config.toml
num_hidden_layers = 17
hidden_size = 128
num_attention_heads = 2
num_key_value_heads = 1
head_dim = 64
intermediate_size = 320
vocab_size = 2048
hidden_act = "swiglu"
norm = "rmsnorm"
norm_place = "pre"
norm_eps = 1e-05
positions = "rope"
rope_theta = 10000.0
rope_fraction = 1.0
qk_norm = false
attn_scale = 0.125
bias = "none"
tie_word_embeddings = false
parallel_block = false
init = "normal"
init_std_qkv = 0.0317
init_std_o = 0.00543
init_std_up = 0.0317
init_std_down = 0.00343
optimizer = "soap_variant"
learning_rate = 0.0059
lr_mult_qkv = 0.4
beta1 = 0.95
beta2 = 0.95
lr_head = 0.00914
max_grad_norm = 1.0
warmup_steps = 200
schedule = "wsd"
decay_fraction = 0.812
decay_shape = "linear"
final_lr_fraction = 0.05
batch_tokens = [32768, 65536, 98304]
max_seq_len = 512
doc_mask = true
train_tokens = 203100000
max_steps = 3287
dataset = "wikipedia_en"
Each number is 200 + 40 x the weight over its row's rms, rounded and kept within 0 to 999. Layers, rows and columns count from 0. The size before them is the row's rms in percent of the matrix's.

# gate: layer 9 MLP gate, 320x128, rms 0.141, rows 92-100, columns 0-127
# up: layer 9 MLP up, 320x128, rms 0.135, rows 92-99, columns 0-127
# down: layer 9 MLP down (transposed), 320x128, rms 0.128, rows 92-99, columns 0-127
gate92,095,221,245,208,226,258,195,199,164,185,281,262,209,220,192,184,189,138,186,171,266,215,226,139,215,262,192,233,254,232,132,189,231,217,246,184,178,196,235,214,178,185,221,150,151,240,152,106,193,165,286,158,228,180,228,117,244,193,261,203,186,287,264,172,243,184,112,177,174,163,175,232,153,187,226,223,176,192,246,280,187,160,228,247,204,209,179,188,223,207,172,175,184,167,227,229,205,201,188,242,174,233,207,150,138,253,221,275,140,190,125,164,150,202,170,242,84,134,182,213,192,169,244,208,219,181,204,176,237
up92,092,214,212,183,181,154,179,181,230,214,169,99,239,209,264,201,213,274,202,193,188,177,220,237,174,273,107,196,248,217,231,201,169,178,231,188,285,228,151,182,279,220,145,187,127,238,205,221,259,256,176,178,148,156,157,237,197,192,162,252,236,189,213,232,204,80,238,206,204,242,114,172,217,218,180,187,226,232,219,133,85,214,234,262,195,233,215,163,245,195,193,222,180,183,238,230,196,148,196,151,159,127,210,203,195,213,186,170,255,224,193,199,226,141,267,236,223,235,188,141,248,173,202,163,168,167,144,170,188
down92,095,144,209,164,141,223,256,195,221,199,163,173,205,214,158,166,177,262,187,141,147,105,191,181,212,225,189,237,195,132,152,102,154,223,215,256,204,197,220,188,216,201,252,186,166,181,205,198,177,201,217,140,187,166,224,166,175,241,250,211,169,194,216,144,176,161,206,227,159,198,164,218,228,185,196,222,152,215,152,199,271,203,232,171,200,205,168,222,179,182,198,242,285,125,135,135,259,139,225,201,196,192,160,150,242,243,196,126,190,212,180,216,280,151,136,134,193,144,233,247,245,195,77,236,222,248,150,260,149
gate93,104,170,251,219,155,216,215,188,186,163,263,203,84,241,210,197,171,198,224,161,261,257,180,197,188,269,199,153,299,236,195,226,292,262,190,210,190,236,211,217,189,212,189,229,166,272,201,133,162,176,213,222,148,221,209,190,191,142,187,234,244,231,161,203,176,217,227,301,228,247,171,170,121,191,291,197,113,158,218,224,208,204,224,258,236,157,150,173,196,183,229,158,258,189,197,245,214,319,159,156,206,245,225,186,229,175,206,212,196,213,190,222,178,249,177,119,238,202,155,166,203,166,213,252,140,185,196,200,229
up93,104,261,200,181,242,228,216,204,213,138,173,175,235,194,205,162,266,273,124,211,206,262,182,154,170,279,234,139,254,200,193,201,197,244,218,221,145,179,188,125,205,266,162,265,239,182,201,175,129,252,227,112,148,210,219,167,160,283,160,188,195,245,252,216,205,175,206,211,219,211,262,177,215,197,159,195,160,270,187,217,236,142,210,268,195,219,249,161,240,230,176,205,167,129,153,176,265,216,235,166,286,192,242,213,179,209,119,213,218,249,211,195,246,146,200,178,195,310,193,207,224,227,192,225,172,255,211,163,166
down93,107,223,225,174,231,180,223,207,261,238,166,203,268,178,211,176,254,173,138,138,287,239,175,189,197,293,222,200,187,221,189,256,161,244,167,110,176,235,226,220,263,222,178,145,182,203,204,140,117,236,223,204,140,225,243,191,147,230,133,212,204,242,291,154,233,222,214,256,205,225,241,173,240,181,195,204,186,200,262,211,180,213,122,245,211,219,238,120,274,214,271,248,251,204,120,189,211,183,261,151,212,151,228,221,178,207,139,199,156,183,153,250,205,143,257,219,203,209,173,236,162,211,180,165,248,220,213,170,165
gate94,105,149,160,203,168,187,178,250,231,250,210,162,221,116,236,167,225,184,227,219,216,186,199,283,184,188,278,146,214,237,195,188,129,279,164,219,187,149,82,223,230,197,210,220,167,237,147,197,140,190,191,207,190,187,177,174,245,128,214,139,224,215,152,222,218,104,212,177,166,209,213,227,215,197,227,216,228,179,187,230,264,234,220,207,155,215,188,182,262,161,268,229,100,221,223,143,182,255,153,236,245,203,201,135,246,226,231,136,221,175,227,179,212,270,217,177,160,253,245,204,174,128,213,202,212,182,170,124,119
up94,101,169,209,211,194,166,259,248,169,192,213,208,244,206,224,229,203,160,178,227,178,128,214,207,258,222,236,189,212,203,235,187,240,166,149,213,224,134,213,185,175,187,185,143,161,284,184,153,204,192,143,204,205,188,120,214,192,193,219,150,249,190,207,275,204,178,229,142,229,153,186,159,221,161,238,243,264,201,172,237,174,227,274,193,249,241,283,271,236,129,157,214,221,189,212,193,246,216,252,182,272,188,217,234,251,290,165,229,246,238,252,276,191,236,291,183,291,252,236,219,170,252,138,237,244,222,225,160,254
down94,099,229,263,226,151,221,204,138,196,186,163,223,206,233,233,231,233,204,181,191,122,224,221,197,243,179,240,249,166,206,188,239,177,199,172,213,219,222,239,223,150,227,157,175,225,245,159,185,160,212,208,178,235,207,152,213,163,229,181,189,203,274,171,155,141,142,166,160,177,236,183,166,244,203,152,162,168,108,193,166,169,240,213,174,251,138,323,202,95,190,158,217,276,93,285,180,214,216,227,254,244,316,140,190,178,186,116,219,205,225,142,230,217,172,234,176,182,204,186,229,185,205,162,226,171,165,174,207,189
gate95,106,191,186,227,161,227,264,187,181,202,192,177,204,191,205,209,214,221,114,215,206,160,143,222,200,187,215,229,245,245,190,245,208,283,144,154,148,158,209,192,180,157,229,195,182,181,162,178,212,201,195,239,182,180,204,202,221,294,240,180,145,329,181,222,158,228,221,215,156,165,129,229,184,182,201,256,158,265,232,212,240,205,221,105,177,186,280,200,219,199,190,176,192,164,157,208,287,108,199,219,211,268,209,147,134,227,198,258,120,175,171,190,214,145,225,190,170,129,197,205,219,229,110,170,166,230,147,233,122
up95,102,238,168,157,196,194,212,228,236,229,262,195,220,192,171,205,231,210,155,227,190,140,207,195,231,180,139,159,157,224,150,252,225,102,187,156,222,248,212,214,162,228,159,139,208,225,191,110,180,116,200,184,153,208,200,204,259,173,206,217,220,248,261,201,238,238,173,243,151,232,154,138,117,188,176,211,221,221,123,256,125,68,163,231,221,209,182,242,178,180,234,217,221,180,178,232,224,152,180,162,241,189,146,248,166,103,258,146,259,172,213,201,182,200,197,242,164,237,235,202,224,185,213,268,231,188,261,224,152
down95,096,191,196,180,242,229,259,187,194,202,190,159,198,242,127,248,120,144,212,204,158,227,156,200,177,127,228,178,245,275,166,130,139,207,151,153,188,195,242,206,201,251,232,250,216,132,190,144,187,167,197,260,215,254,161,160,184,188,194,252,213,202,220,198,171,163,134,234,223,194,174,235,206,91,188,194,143,267,185,105,184,196,204,206,227,235,161,287,185,236,217,170,218,153,139,201,237,241,213,112,207,223,193,208,218,230,158,265,207,223,137,184,256,174,177,234,201,125,185,133,223,160,133,168,151,260,200,204,191
gate96,099,115,207,218,110,257,209,200,172,254,235,233,177,292,208,135,195,192,158,200,202,252,194,242,168,107,209,94,207,277,159,230,162,192,261,205,211,278,229,244,143,157,192,227,185,158,227,235,216,219,157,178,214,232,177,265,177,207,227,196,224,260,218,186,205,170,205,153,192,144,143,152,216,218,142,143,206,180,180,160,213,254,168,141,170,193,157,197,155,169,169,188,120,172,237,206,236,237,188,153,131,167,114,205,261,160,192,164,169,142,239,188,179,141,174,179,189,179,139,170,250,224,189,170,182,201,204,170,201
up96,111,217,136,198,223,185,222,200,236,238,194,249,167,171,133,234,194,188,207,183,269,213,194,149,258,209,150,232,144,196,188,211,162,175,181,175,144,193,116,114,184,197,175,175,187,234,194,174,246,171,194,99,163,157,247,249,153,187,213,215,119,171,203,186,151,149,127,174,203,183,180,170,293,180,173,169,206,206,239,172,203,172,158,216,211,180,209,259,197,155,180,250,122,143,164,238,165,110,127,89,178,164,286,170,155,155,172,234,143,191,167,187,194,197,194,217,277,174,222,172,203,173,237,159,206,169,173,241,203
down96,113,179,98,182,177,247,197,171,129,248,203,269,162,175,196,228,139,177,134,170,206,232,187,182,114,222,132,231,217,246,180,219,207,248,189,159,135,209,150,167,198,200,170,229,151,200,174,153,212,177,185,143,158,185,264,265,147,183,182,254,171,247,198,106,138,169,201,202,203,123,212,155,228,215,169,135,195,200,224,194,189,232,172,149,225,205,205,271,174,163,175,259,214,157,209,241,180,138,159,121,105,173,185,192,241,215,166,130,144,231,136,210,246,184,176,202,254,179,149,235,253,238,198,224,183,219,199,228,178
gate97,096,198,186,238,246,233,205,233,177,217,188,133,204,164,271,246,164,235,171,222,261,176,225,167,224,201,228,183,219,145,236,160,170,133,139,156,231,188,200,183,154,176,172,175,191,153,196,245,206,247,123,179,252,212,317,165,271,249,213,276,194,208,164,262,173,169,197,188,117,106,233,232,260,167,178,80,219,233,206,169,169,201,148,198,220,230,284,231,198,244,248,147,189,143,169,159,245,206,274,192,191,157,175,183,201,245,182,187,220,226,176,186,195,91,166,189,235,225,215,186,191,178,192,185,185,237,207,229,206
up97,092,204,212,205,185,182,180,192,256,237,200,200,215,173,211,135,241,214,166,209,218,220,196,175,138,225,260,186,271,162,218,261,288,146,189,173,237,250,205,201,112,173,193,250,168,213,189,180,228,196,264,185,128,134,201,177,191,199,154,301,259,191,190,162,168,188,208,154,210,166,259,171,172,189,203,207,169,203,193,118,185,173,228,164,236,175,187,187,95,150,221,257,165,210,202,220,174,196,169,281,167,135,161,223,188,161,205,169,228,268,106,166,282,192,195,218,292,222,186,186,219,185,173,224,240,192,252,303,231
down97,097,188,255,183,211,122,216,186,204,235,196,263,195,228,176,224,240,227,249,146,186,206,274,229,179,246,196,189,137,137,237,157,202,162,212,224,228,162,207,235,167,235,185,199,260,217,203,242,287,169,174,229,233,183,202,219,170,155,211,154,159,172,148,173,203,230,230,210,284,278,182,146,188,265,236,299,202,231,198,277,225,104,191,305,201,102,228,243,207,223,181,205,151,216,222,224,164,269,173,172,150,242,251,169,185,178,179,203,196,193,160,223,193,178,161,144,206,147,159,122,205,163,187,187,249,151,252,208,214
gate98,101,226,147,250,196,244,203,164,169,228,215,188,216,110,222,239,216,153,207,184,166,222,192,147,200,253,196,198,130,199,229,173,204,212,197,227,179,182,236,214,233,188,241,201,108,194,191,194,234,175,216,224,159,146,255,192,250,193,198,216,118,186,189,263,223,293,276,172,254,114,137,209,164,120,248,211,178,209,205,162,158,172,150,227,225,214,216,195,249,207,245,212,158,187,193,144,165,234,184,258,194,168,136,198,146,138,277,243,193,170,166,130,193,228,253,150,210,100,196,127,211,127,243,216,209,127,177,229,196
up98,104,186,204,226,198,265,301,135,173,199,256,190,190,105,252,175,181,245,249,140,261,238,260,151,208,229,174,152,186,227,212,223,183,186,173,239,159,215,255,232,233,161,229,268,189,241,148,274,188,168,240,227,279,213,251,157,209,250,237,230,199,193,152,218,186,243,233,213,237,208,198,264,244,150,167,144,191,269,195,169,229,221,186,267,197,235,191,185,189,136,212,207,173,193,170,200,204,115,136,215,256,220,158,205,186,262,262,167,159,158,256,200,212,139,287,231,219,217,216,249,166,245,220,165,237,225,247,162,205
down98,104,152,210,220,197,203,136,180,245,172,175,248,168,162,246,168,188,237,197,146,213,181,225,183,260,179,185,115,198,171,267,180,207,162,173,276,244,312,273,121,238,162,254,155,191,158,262,165,211,207,173,150,222,160,236,220,205,274,227,216,221,191,281,189,201,206,216,204,192,215,216,214,182,185,186,279,159,228,238,205,278,244,144,213,238,179,192,154,251,203,296,196,226,210,176,240,155,176,158,188,116,200,185,218,208,262,202,230,207,123,179,184,193,140,262,179,181,223,219,223,204,254,163,168,229,140,237,232,278
gate99,098,184,193,115,197,203,232,158,112,219,308,123,200,204,191,250,131,147,135,188,263,188,196,276,190,184,169,195,202,208,240,179,223,234,222,145,197,198,163,237,239,257,219,139,223,218,192,188,258,216,267,202,186,195,168,228,265,225,177,147,253,204,238,177,130,204,185,231,145,189,182,219,220,269,189,175,267,262,220,254,237,200,168,284,158,192,305,222,177,213,125,188,190,133,230,184,166,216,147,183,189,249,127,218,176,174,195,240,203,235,223,180,224,172,219,192,226,207,202,285,179,156,189,217,189,187,164,275,208
up99,089,215,221,229,235,173,224,252,189,219,254,205,253,206,207,227,254,192,195,142,251,191,168,337,219,265,228,170,192,187,235,159,180,217,139,141,218,167,176,180,247,185,229,124,230,298,234,197,248,160,280,180,173,209,160,265,204,182,100,167,196,225,226,235,241,143,212,157,234,209,235,185,218,265,161,140,226,153,204,191,256,214,203,213,230,241,224,195,221,240,234,153,207,191,207,177,130,206,249,168,244,189,179,262,210,210,116,216,246,115,182,191,294,191,189,152,184,231,164,198,146,159,226,182,231,201,220,245,231
down99,092,214,299,210,249,240,190,153,210,155,199,235,247,142,239,198,266,232,171,151,224,231,188,204,185,159,228,77,231,195,203,174,191,184,172,189,188,253,206,142,137,187,179,271,212,198,157,109,129,191,184,194,207,146,258,178,211,117,211,180,178,145,150,191,269,207,127,240,231,225,203,190,174,179,193,178,175,242,241,167,207,176,253,151,170,235,202,228,244,206,241,183,180,199,168,212,254,177,176,203,262,205,239,221,278,242,81,187,201,223,148,221,280,245,196,178,198,224,250,200,258,207,148,152,190,181,180,205,144
gate100,096,233,174,216,133,196,137,189,200,202,232,156,169,215,203,138,201,164,190,181,208,195,78,174,188,152,200,261,211,171,219,283,197,208,276,244,262,205,192,186,215,227,132,171,139,248,229,201,252,300,232,195,215,84,188,180,234,142,155,173,145,199,153,200,190,194,189,248,186,215,212,187,197,214,143,175,223,230,158,212,224,231,210,224,268,168,179,216,262,189,198,183,284,245,181,99,162,159,257,182,208,276,184,178,166,198,166,183,170,148,113,224,197,227,238,200,228,176,118,188,151,235,156,196,225,180,198,216,177